Weights of a small GPT-style language model, trained from scratch on English Wikipedia.
Architecture: LayerNorm before each block, learned positions, tied embeddings.
Each number is 128 + 24 x the weight over its row's rms, rounded and kept within 0 to 255. Layers, rows and columns count from 0. The size above them is the row's rms in percent of the matrix's.

# layer 10 MLP up, 192x64, rms 0.183, rows 77-129, columns 0-63
size [ 97  95 107  95  90  97 111  88  96 107  94 104  96  92  86 104 117  91 103  94 108  91  98 104  91  92 104  95  93 101 105  99 102 108  96  89  93 107  92  95 100  97  99  99 101 103  93 113 104 110  96 109  98]
[[ 63 133 155  96 133 162 141 175 140 131 141 128 153 100 184 130 141 136 105 127 118 133 117 120 146 124 129  86 112 140 152 125 125 119 132 126 110 172 150 123 132 136 155 140 149 148  91 141  98 143 148 121 153 144 133 146 198 176 141 123 142 152 120 100]
 [155 194 131 124 176 106 110 116 125 118 167  97 110 127 130 131 140 123 172 113  78 143  78 118 107 111 123 132 179  99 140 119 134 103 157 142 148 134  98 119 127 112 106 137 175 164 129 143 140 149 144 139 122 134 135 114 148 152 104 102  91 111 105 107]
 [156 108 143 186 148  93 103 102 111 166 123 126 115 138 115 137 147 138 126 145 133 138 121  81 111 113 123 137 165 115  89 135 167 105 181 140 117 124  94 112  98  83 142 101 160 143 132 105 149 124  99 135 102 123 152 167 131  99 120 127  88 153 101 133]
 [155 155 157 106 203 116 155 131 139 132 138  91 122 161 179 141 142 100 110 150 153 120  76 127  98 116 147 107 185 118 152 117 131  95 113 130 130 133 112 130 114 119 143 141 127  99 142 120 112 118 105 145 100 116 133 127 192 103 135 113 116 121 135 151]
 [144 118 155 132 115  72 166  93 154 165 135 148 144 100 120 127 141 108 119 158 116  75 103 171  87  99  92 169 106 133 130 120 103 137  96 159 103 158 123 127 142 135 116 111 100 162 152 109 133  87  97 125 120 107 164 115 116 118 111 131 115 128 121 123]
 [ 98 122  82 127 103 113 107 162 116 140 129 140  61 124 111 124 142 160 148 131  78 139 122 160 128 107  75 165 116 116  95  91  90 111  89 120 126 175 103 118 145 140 118 134 125 128 112 156 110 120 108 140 125 133 123 121 180 125 111 137 130 126 148 158]
 [125 150 120  96 168 115 159 106  85 132 111 124  96 125  91  80  86  76 148 135 151 130 118 151 106 128 114 127 130 120 128 127 130 128 162  82 151 127 135 101  82 139 134 129 112 150 146 124  64 158 142 138 106 111 141 147 145 123 176 107 156 137 125 123]
 [114 113  79 117 102 143 143 124  65 130 115  96  68 137 137 105 141 139 113 118 118 149 140 127  90 148 145 129 118 172 116 159 149 130 132 155 110  95 101 105 128 110 129 115 134 111 126  97 121 147 112 123 160 134 108 124 167  97 124  74 177 109 134 104]
 [147 147 126 106  66 128 114 110 160 150 114  86 134 104 179 127 139 123 100  93 106  92 147  96 124 124 114 106 158 151 125 161 118 124 109 116 123 105 106 106 114  76 115 140 123 106  71 104 133  78 114 130 122 105 112 149 110 141 101 127 142 140 139 154]
 [134 125 120 121 117 130 185 152 124 156 107 100 114 109 129 110 106 118 137 109  74 137 173  98 135 153 166 136 101 123 136  79 122 160 123  98 194 116 137 116 120 144  89 123 111 132 158 157 127 125 128 112 106  67 123 144 102 121 107 139 127 110 129 150]
 [152 112  77 155  94  89 110 149 119 118 107  97  75  79 149 139 165  82 158 116  94  88 150 127 106  83 142 133 101 114 122  92 147 140 144 135 103 102 144 157 108 117 133 105 129 118 119 139 103 145 135 150 122 120 122 122  99 116 127  99 102 134 151 126]
 [107 154 154  82 153 140 118 103 115 143 163  96 144  98 110 134 157 101  93 130 109 115 102 106  98 109 115 120  96 130 150 136 153 135 138 131 147 114 149 154 113 113 103 117 170 127 100 121 129 109  76 124 179 113 131 110 131 122  83  85 120 112  74 134]
 [ 97 151 110 145 133 169 164 116 150 143 114 162 108 126 136 103 104 115 157  94  81 130 171 175 117 176 132 123 146 157 109 137 131 157 126 113 123 126 131 150 129 125 116 155 121 166 147 175  78 132 144 166 140 132 118 120 167 125 128 110 154  95 148 147]
 [ 94 130 132 122 140 132 135  92  95 144 132 107 166 109 142 146 119 108 102 112 158 136 146 124 139 126 185 162 172 106 120 123  99 123 121 145 116 130  96 139 137 101 119 157 170 154 109 138 129 199 113 137 102 156 156 132 120 130 113 153  81 163 164 126]
 [102 132 158 123 101 117 165 137 114 110  99 165 104 152 155 128 163 100 121 152  85 111 157 106 139 166 136 104 112 116  98 145  69  90 125  94 144 167 119 114  88 115 108 111  98 104 128 125 140  91 116 130 122  93 148 141 111 131 101 119 149 128  95 141]
 [108 162 121 121 122 119 147 122 121 167 103 114 134 128 127 164 105 164  71 128 118 126 109 139 147 143 142  76 113 117 116 154 118 114 142 106 152  99 114 143 103 127 141 121 136 124 130 113 111 180 197 140 108 141 172  80 118 136 169 112 139 118 121 166]
 [103  90 148 122 142 111 164 127 124 121 122 136 129 144  94 149 170 121  98 151 158 154 136 132 103 152 107 133 108  86 166 131 131 104 126 116 152 153 114 155 120 109 141 107 132 158 157 120 113 179 111 144 106 113 119 117 183  80 113  74 161 131 158 125]
 [121 112 123 108 146  74 156 129 142 111 110 118 105 123 112 153 134 146 123 131 115 103 124 124 111 119 113 181 104 149 103  83 126 103 115  75 139 160 130  86  85 156 137 151 149 131 156 104 125 105 132 138 117 181 171 118 125 104  81 144 102 120 108 112]
 [117  96 156 134 125 141 173 155 118 131 118 173 135 128 122 104 148  84  99 107 105 127 125 102  60 135 132 165 132 135 141 118 113  49 139  71 137 141 134 147  95 122 149  95 127 152 112 141 139 129 135 135 110 138 115 135 141 152 150 118 147 110 119  99]
 [155 130 147  86 127 106 111 117 131 120 131 113 133 175 106 140 119 103 147 144 132 156 155 139  73  93  92 119 140 109 123  86  94 123 141 176 156 123 109 150 139 151 160 116 123 135 108  84  89 151 118 110 163 114 126 141 123 151 175 120 127  91 138  94]
 [136  96 126 133 133 118 155 104 105 135 101  89 123 130 109  98  76  92 119 124 114 131 135 122 110  92 122 104 126 138 186  94 117  84 146 107 107 120 129  71 152 140 123 134  86 165 113 123  71 124 140 121 109 117 160  91 126 102 134 151 131 140 106 120]
 [122 122 132 151 141 146 111 151  94 163 112  88 146 101 142 139  97 131 127 140 132 140  85  83 161 139 129 103 154  92 124 109 136 143  94 114 112 125 118 112 155 121 164  96 119 171 120 103  79 137 138 128 105 121 184 129 155 108 101 160 143 132 174 148]
 [149 116 135 108 112 159 160 109 164 165  88  91 139 140 159 137 186 152 138 132 116 155 127 127 145 100 135  95  75 133 136 135 133 129 149 150 113 140  98 126 138 128 169 140 172 130 107  83 159 121 140 114 108 142 156  87 158 139 121 136  90 152 130 133]
 [132 150 136 122 104 130 104  87 137 132 118 147 150  64 151  87 153 112 108 146 116 133 118  96 144 139 122 110 123 148  89 143 143 131 178 129 150 130  84 127 107 115 144 130 132 100 103 135 134 141 108  94 151 126 123 119 148 174 121 104  96 197  93 145]
 [162 131 121  76 108 110  76 107 134 123 110 104 157  83 111 142 133 133  91 110 131  80 135 179 115  81 120 142  96  98 141 122 153 106 105 150 109 146 133 125 165 119 148 120 118 113 154 135 125 142 134 121 108 114 127 124 155 149 106  92 116 134  86  87]
 [ 83 148 116  94 160 128 130 170 129  80 168 163 115 144 111 155 128 149 118 124  90 123 144 102 147 128 116 111 126 104 110 122 147 140 136 162 134  95 141 146 164 133 162 192 105 148 132 145 159 109 170 117 112  89 103 125 102 113 124 121 108 136 112 102]
 [126 134  98 167 110 165 152 100 108 145 144 126 119 127 110 117 129 145 129 121  86 114  60  93 116 136 166 138 114 103  94 100  80 112 156 134 120 157 100 131 149 116 126 141 104 110 170 135 125 156 119 140 130 116 147  95 120 117 156 107 186 144 100 138]
 [143 131 131 121 113 159 125 132 153  90 145 132 119 141 144 146 119 150 147 150 150 129 115 114 128  86  61 145 101  92 136  85 121 113 129  86 137 141  79 144 121 122 152 124 120 141 145 128 113  77 167  91  82 116 129 124 151  95 154 134 145  87 155 141]
 [123 127  85 121 116 108 107 108 137 140 132  93  99 112 111 113 154 158 109 103 140 117  87  93 141  77 121 140  76 117 108 143 123 145 136 162  89 101 121 106 149 125 137 164 144 142 119  71 143 107 128 152  65 121 143 102  93 114 130 125 127 116 127 102]
 [171 153 109 130 133 113 118 133 108 148 128 103  81 133 152 166 151 157 115  98 105  91  99 161  99  86 101 121 112 140 135 148  87 132 149 121 130 141 134 140 197  97 112 153 150 130 167 118 117 138 164 158 140 149 116 119 140 140 110 154 101 133 138  99]
 [120 127  86 131  82 215 150 135 125  97 158 145 138 148 113  90 150 128 157 143 134 145 147 128 104 149 126 135 120 123 141 111 123 111 127 175 144 140 104 145 120 104 159  88 176 139 125 120 157 111 168 135 104 138 153 141 155 111 111 146 116 109 143 148]
 [131 138 158 113 135 118 153  78 144 135 134 120 106 146 102 150 106 125 124 181  91 121 187 158 137 130 123  98 148  85 124 132 136  92 126 127 105 125  73 120 114 129 120 116 111 125  94 104  93 117 135 143 138  94 160 134 125  76 138 125  87 123 155  98]
 [120 156 118 109 112 151 135 114 107 112 151 140 158 142 120 132 130 134 100 143 163 119 112 117  60 116 111 131  64 101 141 112 138 124 126  79 123 101 150 138 119  99 123 118  90 125  89 139 101 106 127 132 131 144 109  87 149  77  93  95 144 108  97 144]
 [111 109 121 172 127 150 107 126 103  92 122 103 162 124 129  96  82  76 170 110 137 154 110 122  90  85 107 135 145 144  93 101 160 100 163 143 150 152 119  84 131 136 161 143 144 138 122 139  93 138  98  98 123 118 123 139 129 151 148 102 126 146 147 107]
 [123  81 142 137 154 107 130 107 119 104 168 132  92 154  92 147 133 155 105 144 124 155 137 105 112 121 114 143 150 119 103  68 120 151 157 135 103 126  86 148  77  94 129 110 126 177 144 107 141 122 133 151 120 147 119 111 138 137  85 115 137 156 150  81]
 [168 140 137 118 148 158  91  91  91 143  93 122 127 100 102 152 137 110 112 149 109 129 128  65 114 105 120  73 108 126  84 130 132 170 105 169 116 128 141 116 129 119 112 141 132 168 118 139 107 130  95 120 133 155  98  90 123 125 145 138 164 158 121 140]
 [115 141  83 135  98 101 152  90 102 145 133 130 108  89 114  98 152 165 152 119 126  86 125 117  96 112 150 157 147  95 111 153 162 118 115 119 107 118 114  71  94 133 146 150  83 129 125 108 141 117 167 125 137 137 117  82 149 125  92 122 137 134  99 104]
 [132 148 153 149 101 138 101 156 144 104 148  60 100 112 150 143  93 142 130 117 102 109 167  78 108 125 153 164 121 133 154 119 165 149 150 144 149 136 131 110 125 158 157 126 142 149  69 105 126 122 122  97 134 130 115 129 104 137 119 131 115 131  82 168]
 [106 139 129 108 136 114 125 115 116 164 165 109 105  89 169  96 146 166 116  96 145 127 120 145 144 105 107 163 101 132 172 151 127 163 168 145 106 132  92 142 149  89 135 127 153 173 102 127 157  93 152 117 140 141 145 123 140 109 164 162 112 130 131  92]
 [157 121 100 157  95 117 124 127 124 100 144  96 109  80 147  88 151 107 136 125 112 117 138 106 107 152 108 144  69 104 103 102 109 119 170 112 160 150  95 131 123 151 130  80 119 108 157 148  93 149 143 164 123 129 104 112 155 143 136 160 119 149 143 156]
 [107 137 132 142 167 136 152 117 139 161 129 126  78  94 140 145 116 156  70 118 139  83 140 161 136 118 152 112 103 146 160  95 156 120 115 101 153 161 111 134 152 125 136 117 145 145 166 128 110 175 133 159 123 125 109 137 110  91 122 133  98 137 184 123]
 [123 100  87 161  77 116 106  90 123 148 185 124 125 124  89 114 142 128 155 115 167 125 117 145  95  82 114 143 119 180 130 129 129 159 141 117  93 142 156 124 126  98 127  80 123 157  95 124 110 102 147 152 138 149 140 116 127 121  89 133 149 115 129 115]
 [119 122 149 127 137 107 138 132 143 146  79  98 121 122 104 143 131 137 111 136 157 114  95 161 140 130 153 145 154 147 108 168 113  95 156 146 117 177  89 109 183 148 123 185 108 128 104 104  94 129 109 121  80 106 143 120 144 120 145  97 132 129 146 168]
 [133 146 137 124  92 138 117 129 104 134 165 126 120 100 146 133 157 135  94 147 149 117 122  79  90 128 139 119 161  98 132 141 150 125 109 133 121  99 129 132 133 164 121 162 112 207 138  94 129 119  99 121 119  88  68  83 115 147 120 126 144 147 103 112]
 [128 143 164 118 104 143 160 118 142 158 127 132 151  80  95 186 160 141 156 123 117 141  91 121 105  92 109 135 132 134 104 166 146  91 126 102 145 142 121 141 129 153 138 144 128 150 138 142 109 157 145 121 114  81  85 125 177  77 111 136 132 140 154 136]
 [159 111 116 155  84 122 142 113 100 137  80 122 160 142 137 150 146 101 109 130 131 131 147  52 120 171 115 162 121 142 130  96 155  93 126 104 119 115  99 148 114 148 163 152 111 140 129 124 123 148 127  84 147 133 130 104 153 122  92 132 103  90 125 156]
 [146 174 102 118 119  75 129 109 116 105 123 109 138 148 130 134 132 128 146 101 160  94 116 140 146 103 116  82 119 112 109  81 122  99 177 131 132 162 136 133 130 141 128 136 131  88 170 117 142  92 137 169  99 149 137 140 150 180 166 114 143 150 138 147]
 [113 115 107 106 121 133 111 129 178 110 162 133 107 101 136  77 114 125 108 156 129 123 135 112 132 133  99  99  68 123 140 106  97 151 107 108 148 115 125 130 121 107 118 114  84 125 116 148 111 110 124 149  80 112  74 107 120 151  66 101 129 121 131 164]
 [140 155 135 145 141 146 114 128  76 169 135 146 123 155  92 126  84 154  93 135 100 127  76 157  96 132 136  93 132 135 111 154  99  85  99 104 149 163 127 168 130 102 136 137 129  90 128 153 101 105 134 128 125 161  97 112 107 130 152 110  97 121 127 148]
 [109 160 161 142 174 134  96  97 124 112 180 101 116  89 123 104  94 123 178  73 124 109 116 151 141 128 142 116 127 150 131 119 135  94 115 139 102 130 138 136 135 107 178 113  75 117  90 119 105 124 138 107 137 147 100 109 142 152 107 111 117 138 106 150]
 [102 145 148 144 102 170 144 101 123 120 132 137 137 116 146 132 125  81 150 134 165 164 136 132 135  79 112 116 130 140 136 155 122 127 102 114 116 191 146 119 132 121 181 110 132 133 128 144 152 126 121 142  95 153 139 132 120 149 195 103 163 149 155  79]
 [108 120 129 133 131 112 129 153  87 164 139 132 114 135  97 164 156 162 133 129 156 134 125 129 131 143 103 151 115 158  95 144 172 131 150 131 144 115  99 173  77 113 132 126 126 190 110 136  87 137 105 109 117  91  83 139 128  90 103  93 141 129 112 153]
 [159 132  96 134 157 121 120 152  77 131 156 123 132 108 146 135 126 145 100 120 126 125 131 100 118 107 119 209 154 170 136 153 157 148 134  98 144  89  99 129 137 142 179  93 167  94 132 118 125 121 129 135 134  97 116 147 101 125 133 135 162 138 167 128]]
# layer 10 MLP down (transposed), 192x64, rms 0.118, rows 77-128, columns 0-63
size [ 90 115  91  95  85  96 104 101  89 115  91 106 103  90  89 113 104  89 111  93 100  93  93 103  98  97  91 102  96  83 100  98  96 103  91  98 106 102  90  97  90  84  96  91 100 103  95 107 128 113  96 117]
[[149 167 118 143 140 132 105 101  82 163 120 105 132 130 139 115 106 135 133 159 130 132 139 116 174 109 110 150 131 145 137 166 137 157 153 112 130 129 141  81 144 104 123 153 127 133 136 149 167 124 136 146  95 110 134  83 108  90  85  88 144  79 164 160]
 [125 165  54 121 162 110 147 126 144  85 127 136 113 134 133 119  98 117 130 112 125  91 127  91 115 138 157 129 157 158  97 115 103 111 169 109 104 150 151 141 121 107 106 122 134 161 173 131 156 158 141  82 135 126 131 143 116 113 116 142 145 178 110 148]
 [138 135 127  84 106 128 143 150 147 115 122 146  85 132 130 148 147 102 148 153 101 122 133 195 116 130 108  86 115 138 168 103 127 144  98 153 119 140  79 107 137 164 130 108 100 130 105 113 114 138 175 108 155 131  79 120 101 149 124 140  96 146 165 126]
 [135  77 110  89 125 127  88 153 119 161 102 105 113 129 128 152 122 136 128 104 126 168 137 156 152 130  99 117  73 131 113 168 148 174 113 134 155  94 170 128 128 143 134 138 153 133 106 153 153 137 120 130 129 138 140 110 103 120 134 151 127 129 158  55]
 [119 127 131 132 129 151 104 128 123  97 135 143 118 108  95 113 155 151 122  97 144 112 119 145 107 115 156  94 165 129 159 111 118 184 125  91  78  93 145  99 160 169 150 150 120 118 138 139 138 120 185 116  81 157 123 152 136 116 145 111  90 145 157 124]
 [127 152 133 120 116 111  82 158 139 132 127 157 131 129 140 112 103 165 129 138 181  43 145  96 117 138 169 143 134 124 153 124 100 144 179 109  99 103 145 170 102 112 113 119 108 150 133 159 115 129 103 120 126 130 102 104 152 118 111 147 116 129 110 151]
 [142  92 121 150 127 141 123 140 146 173 123  95 141 131 124 194 154 159 151 117 113  90 136 157 134 104  93 107 130  93 115 140 133 162 140 130 115 153  83  98 154 124 121 183 154 132 101  96 122 129 109 155 132  98 120 129 127 122 118  87 145 160 102 107]
 [149 167 161 150 161 168 122 132 140 117 150 117 178 137 129  76 115 122 110 159 156 162 118 142  84 151 118 136 107 106 155 145  59  90 151  81 108 112 130 124 116 121 134 144 139 124 139 144 123 155 125 150  77 132 118 111 106 129 141 111 118 124 113 127]
 [120  96 112  99 124  93 138 163 124  88 131 134 142 106 110 142 151 139 132 148 143 185 116 113 115 125 130 120 123 107 123 122 148 141 164 134  97 136 110 127 125 145 119  98 140 112 194 135 139 171 139 124  71 162 114 137 133 140 114  93 134 183 129  76]
 [114 112 148 141 169  95 128 163 156  96 151 161  82 128 122 124 151 158 109 122 132 109 136 118 149 131 104 137 120 132 137 131  98 132 161 130 152 101 130 177 109 101 136 122  96 116 143 113 151  72 111 137 145 141  88 137 133 152 109 180  96 113  76 148]
 [142 114 150 148  62 155 121 130 103 150 135 120 122 129 153 117 161 122 156 142 155 109 112 167  71  80 128 127 137 116 126 159 106 143 145  99 146  83 102 146 166 110 128 117 139 117 105 109 130 144 130 146 139 116 165 158 155  81 119 123 140 127 129 175]
 [163 142 157 130 172 108 126 114 130 151 116 129 163 139 116 135 106 146 132 112 125 142 101 136 140 121 121 157 123 145  59 150 114 134 140 140  83 133  97 119 121  59 134 123 125 110 115 145 105 145 176 135 139 127 142 128 108  99 127 142 182 149  91  80]
 [105 106 153  88 113 164  99 126 121 114 161 133 154  78  92  85 164 146 128 118 134 118 178 143 145 143 127 119 138  99 136 127 157 140 167 102 129 166 156 115 149 130 126 150 166  99 117 132 124 149 123 123 112 132 106 169  81 123 139 121  82 126 133  98]
 [114 124 167  84 151 136 110 139 117 140 125 202  80  74 126 142 120 117 127 118 138 128 135 154 162  93 112  87 132 131 129 151 107 131 121 128 172 120 120 120 120 111 176 167 101 118 131 120 137  86 134 134 129 109 161 133 141 117 186 135 116 128 115 128]
 [156  96 107 109  97 174 108 112 167 134 115 100 164 137 117 130 101 120 103 121 126 176 148 109  97 130 148 107 144 143 140 103 138 180 168 119 102 149 136 119 127 100 112 169 138 119 142 121 115 166 172 132 161 125  78 139 130 113 146 106  89 126 137 139]
 [127 175  78 139 136 191 157 125  99 144 130 107  75 145 130 160 112 146 131 116 117 161 123 130 102 141 144 108 163 118 141 125 105 140  97 131 113 140 159 146 137  93  97  81 122 102  97 143 161  92 103 114 156 129 119 137 152 113 164 136 134 115 149 127]
 [162 156 103 146 149 110 152 125 121 108 118 134 140 151 156 115 125 112 122 131  86 171 163 114  95 132 122 167  90 159 115 170 160 129 129 100 118 116 105 121  64 132 111 148 107 105 106 135 101 121 142 136 124 151 173 123 137 171 103 170 136 134  96 121]
 [114 116 179 148 121 114 144  81  93 148 137 117 129 131 108 132 112 120 136 115 172 121 115 101 139  91 128  84 123 161 149 146  90 158 110 131  91  99 108 110 135 119 136 172 160 123 106 114 168  99 116 135 157 133 117 134 148 119 177 113 118 122 184 147]
 [151 119  83 175 116 133 156 132 124 148 152 130 132 143 122 168 104 130  76 149 134 160  88 106 105 129 130 120  94 105 121 104 151 153 113 169 140 149 151 131 120 142 117 137 121 168 116 128 110  86  87 126 163 139 126 150  97 182 111 132 141  83 124 119]
 [162 119 101 119 139 141 112 130 153  83 123 124 131 127 118  92 100 101 143  87 145 141 148 150 132 118 106 107 109 147 134 178 105 122 123 135 124 125 106 169 107 110 144 111  76 150 162 149 133 123 123  90 120 129 174 149 133 119 108 196 148 159  94 108]
 [112 159 141 132 135 162  76 126 115 145 136 137  95 152 162 111 136 123 112 101 105 133  75 143 106 173 143 115 153 142 106 120  96 125 142  92 161 111 130 104 172 133 100 134 132 114 113  61 102 144 127 159 130 134 150 156 115 148 150 156 114 106 105 152]
 [115  86 117 117 124 128 137 129 167  79 154 181 126 103 129 127 134 149 137 120 153 153 140 159 158 114 114 118 116 129 130 108  97 103 145 126 158 171  96 133 124 107 151  92 147 132 106 126 139 183 110  77 108 124  98 153 155  96 156 145  98 143 111 105]
 [153 111 159 159 115 108 115 144 102 106 150 150  95 114 125 125  96 138 135 135 167 113 155  64 137 117 119 136 197 135 123  82 142 158 114  83 156 134 111 106 152 156  99 107 144 123 108 142 104 136 120 154 116 113 140 169 146  96 137 136 146 123 137 105]
 [141 114 154 105 123 103 111 164 147 154 140 132 170 144 116 108 120 135 143 108 118 140  82 144 129 123 164 148 200 112 125 104 111 142  92 108 110 149 134 151 120 106 143 111 181  91 138 125 157 148 128 116  81 115  80 114 145 133 135  86 138 126 105 145]
 [164 147 131 123 135 155  80 155 131 149 119 135  92 140 124 186 113 110 107 133 117 119 169 167 108 130 130 148  98 105 147  95 151 142 160 127 114 132 116 134  91 126 112 112 150 119 148  88 175 118 164 173  79 104 118 131 110 137 102 106 132 106 103 121]
 [135 124  86 121 107 118 117 153 111  83 114  94 123 176 107 107 108 182 183 143 128 168 120 135 146  97  91 101 153 135 111 100 137 143 147 128 140 134 161 127 168 112 132 134 113 157 115 137 107 142 167  92 116 167 119 143  98 114 133 121 160 142 122 146]
 [157 167 102 144 152 112  79 115 123 134 152 119 126 122 121  80 140 126 143 114 108 136 144 133 136 138 142 112  93 125 138 142 147 132  87 145 149 115 116 112 109 157 145  97 127 124  94 139 162 119 118 102 113 175 187 143 136 168 100 182  78 146 131 111]
 [177 120 114 111 123 122 159 120  92 156 117 144 140 135 160 160 121 119 118 149 165 103 108 117 126 159 137  91  89 153 108 132  98 145 100 150 124 138 150 148 162  90  80 129 122 138 101 151 126 113 122 109 174 161 121 118 116 167  71 114 112 159 125 132]
 [111  95 155 103  98 102  92 150 161 122  77 156 115 143 108 162 119 113 154 139 141 126 137 115 123 123 125  92 164 161 122 154 101 133 143 106 163 164 120 145 146 165 134 113 166 132 120 140 129 110 136  62 135 113  90 101 131 153 115 151 106 153 102 124]
 [132 111 142 126 108 169 134 112 163 105 108 165 144  83 141 116 164 155 117 127 112  93 129  96 118 119 135 146 152 136 162 143 125 103 127 101 118 115 132  98 108 108 147 150 138 155 202 104 131 133 142  86 166 119 119 182 119  88 138 119 131  92 115 129]
 [132  78  90 103  95 149 137 126 144 163 126 190 122 145 143 166 141 129 145 136 110 103 131 167 162  95 130  95  83 158 133 133 117 121 115 156 142 139 101 146 129 119 151 125  86 137 115 181 139 120 138 134 120 122 112 159 118 166 130 131 104 138 110  83]
 [126 127 109 132 127 104 112 130 129 128 111 110 153 165 108 168 133 142 183 129 176 109 135  81 118 120 136 112 140 142 117  91 118 122 132 105  81 119 106 161 145 154  92 129 107 138 119 157  82 155 142 181 143 127  76 101 161 110 106 117 154 136 131 138]
 [118 140 115  93 150 107 124 139 125 134 127 118  80 120  88 139 156 106 134 103 131 200 101 131 165 145 155 121 106 141 142 130 134  72 105 115 122 104 102 109 131 137 109 125 156 158 193 121 146 144 108  97 141 115 122 165 102 107 146 127 160 117 113 144]
 [149 122 105  88 135 132 123 126 134 142  90 175 155 142 119 117 130 168 134 100 120 180  94 113 117  89 155 129 156 168 112 118 136  85 117 123 125 111 134  92 148  96 176  96 152 153 165 137 154 132 122 102 149 104 142 145 103 106 115  92 151 120 113 138]
 [127 127 146 117 138 128 106 124 110 108 116 130  78 124 174 101 144  81 151 104 153 148 158 137 138 147 135 127 170 129 148 179  88 115 102 150 127 116  95  99 121 138 153  95 140 133 121  97 163 134  74 116 124  89 155 144 126 154 137 168 111 111 151 112]
 [135 126 121  96  74 147 161 137 148 124 155 109  90 110 139 107  97 164 128 181 140 184  83 145 123 116 131 165 167 120 132 118 130 113 140 112 148 142 149 117 125 115 128 111 133 141 165 110 128 167 113 130 137  85 145 140 152 146 119  93 115  80 129 104]
 [140 125 111  93 161 113 167 125 161 133  94 130  93 151 157 120  96 126 152 152 110  82 148 144 128 124 123 124 127 140 128 134  82 111  76 165 161 133 121 119 108 139 133 107 137  85 117 117 144 134 101  88 149 160 108 201 125 153 139 139 129 126 110 131]
 [ 67 164 120 132 168 151 138 105 167 169 138 137 100 115 137 117 165  96 104 119 125 160 126  92  68 121 160 139 148 138 101 130 101 116 111 148 109 134 120 148  59 115  92 127 117 135 152 152 125 132 126 150 123 148 136 107 134 139 123 143 144 137 155 113]
 [201 125 137 106 117 112 138 120 103 136 182 143 165 141 113 141 155  79 136 145  84 102  76  81 157 124 135 136 158 131 103  92 131 135 113 163 120 125 130 122 135 155 139 130 118 110  98  97 116 162 126 125 129 138  92 128 123 152  98 153 124 117 132 142]
 [139  80 126 162 104 147 172 128 108  99 138 135 132 164 110 137  81 159 143 131 111 154 116 137 122 166 155 165 145 126 138 112 167 142 141 158 146  92  83 132 136 154 109 115 134 117  97 118 158 129 114  95 115 118 139  95 116 179 135 124 143  90 132  91]
 [156 139 130 122 139 108  91 162  93 137 106  89 169 166 124 147 161 110 186 143 117 117 145 129  96 107 132 113 137 155  86 109 129 152 105 136  82 104 139 128 145 177 119 113 137 132 120 155 102 107 128 142  94 131 173 122 138 137 101 139 156 145 119  94]
 [ 77 135 141  91 131 155 161 106 131 129 101  98 148 113 120 163 139 162 105 147 118  99 138 123 134 131 153 108 135 118 127 140  91 128  80 109 111 128 117 115 131 175 130 136 143 112 188  90 105 121 168 146 114 103 146 144 129 163 158 130 174  96 123 158]
 [125 122 122 126 140 138 147 129 134 101 163 193 149 161 145 116 136 153 143 131 123 144 141 120 127 128 136 134 114 117 167 162 129 110  71 121 155 114 172 142  52 108 141 106  93 104 150 121 100 114 132 122 130 158 128 137 135 101  89 141  76 141 116 114]
 [129 114 117 122 128 152 147 145 113 119 141 136 112 169 142 130 117 142 122 104  78 133 156 122 102  91 156 123 137 160 124 110 154 188  95 125 124 111 138 106 121 129 180 135 146 124  79 163 131 101 171  77 117 139 176 130 126  88 101 142 111 111 121 122]
 [112 131 139 133 155  97 105 168 156 142 131 128 144 141 124 122  86 163 129 110 149 119 137  87 116 115 190 112 133 116  89 141 154 134  84 119 131 112 141  97 142 115 161 105 142  71 108 164  91 143 125 103  95 149 142 175 151 137 131 158 127 126 150 125]
 [118 155 120 126 142 158  92 146 106 119 122 107 142 144 136  71 112 113 162  98 121 128 113 105  64 161 135 166 158  95 104 115  81 126 109 135 131 138 181 150 139 164 120 101  96 137 145 128 137 135 161 122 121 138 119 101 156 137 114 133  97 147 159 147]
 [121 117 129 124 138 140 116 134 114 106 143 177 132 133 174 127 103 145 138  98 121 174 122 128  72 129 149 157 165 110 142 118 122 139 101  69  89 113 138 129 156  82 133 108 149 156 127 166 121 142 112 121 117 161 134 130 122  82 135 147  93 110 168 102]
 [114 107 121 133 116 123 123 126 114 133 101 100 121 133 133 131 169 122 152 119 113 177 130 127 119 112 107 144 114 128  64 125 126 124 121 124 123 171 113 108 135 112 117 150  99 147 108 127 158 134 165 156 134 118 109 106  69 124 200 102 176 136 163 169]
 [111 164 135 126 148 163 136 161 159 117 148 174 125 102 141 114 114 109  94  75 155 108 124 157 139 159 122  80 137 108 145 130  91 183 158 133 144  90 142 145 132 142 136 135 103 102 129  90 103  98 109 101 145 158 125 130 135 137 141 138 107 108  93 143]
 [ 75 123 135  63 117 145  85 120 158 122 107 159 127 123  98 135 117 130 117  94 105 159 192 158 171 120 111 167 107 148 130 126 116 118 126 169 117  92 111 148 121 103 140 177 142 145 126 160 110 145 135 123 135 128 115 122 139 123  91 131 140 141 125 124]
 [122  98 117 102 131 111 113 147  97 138 121 107 140 156 111 119 129 190 135 121 130  93 110 153  99 150 133 136 118 133 104 117 121 164 197 166 110  98 103 139 111 138  97 146 148 166 131 141  92 131 141 151 161 111 122 122 131 115  85 132 156 124 111 186]
 [148 141 167 125 124 119  93 147 122 132 104 144 110  91 142 139  99 131 142 142 146 170 153 108  98 132 142 151 121 197  83 103 154 128  98 119 130  89 140 168 133  86 121 151 132  83 155 139 104 138 115  95 139 105 173 138 143 130 118 117 113  95 118 128]]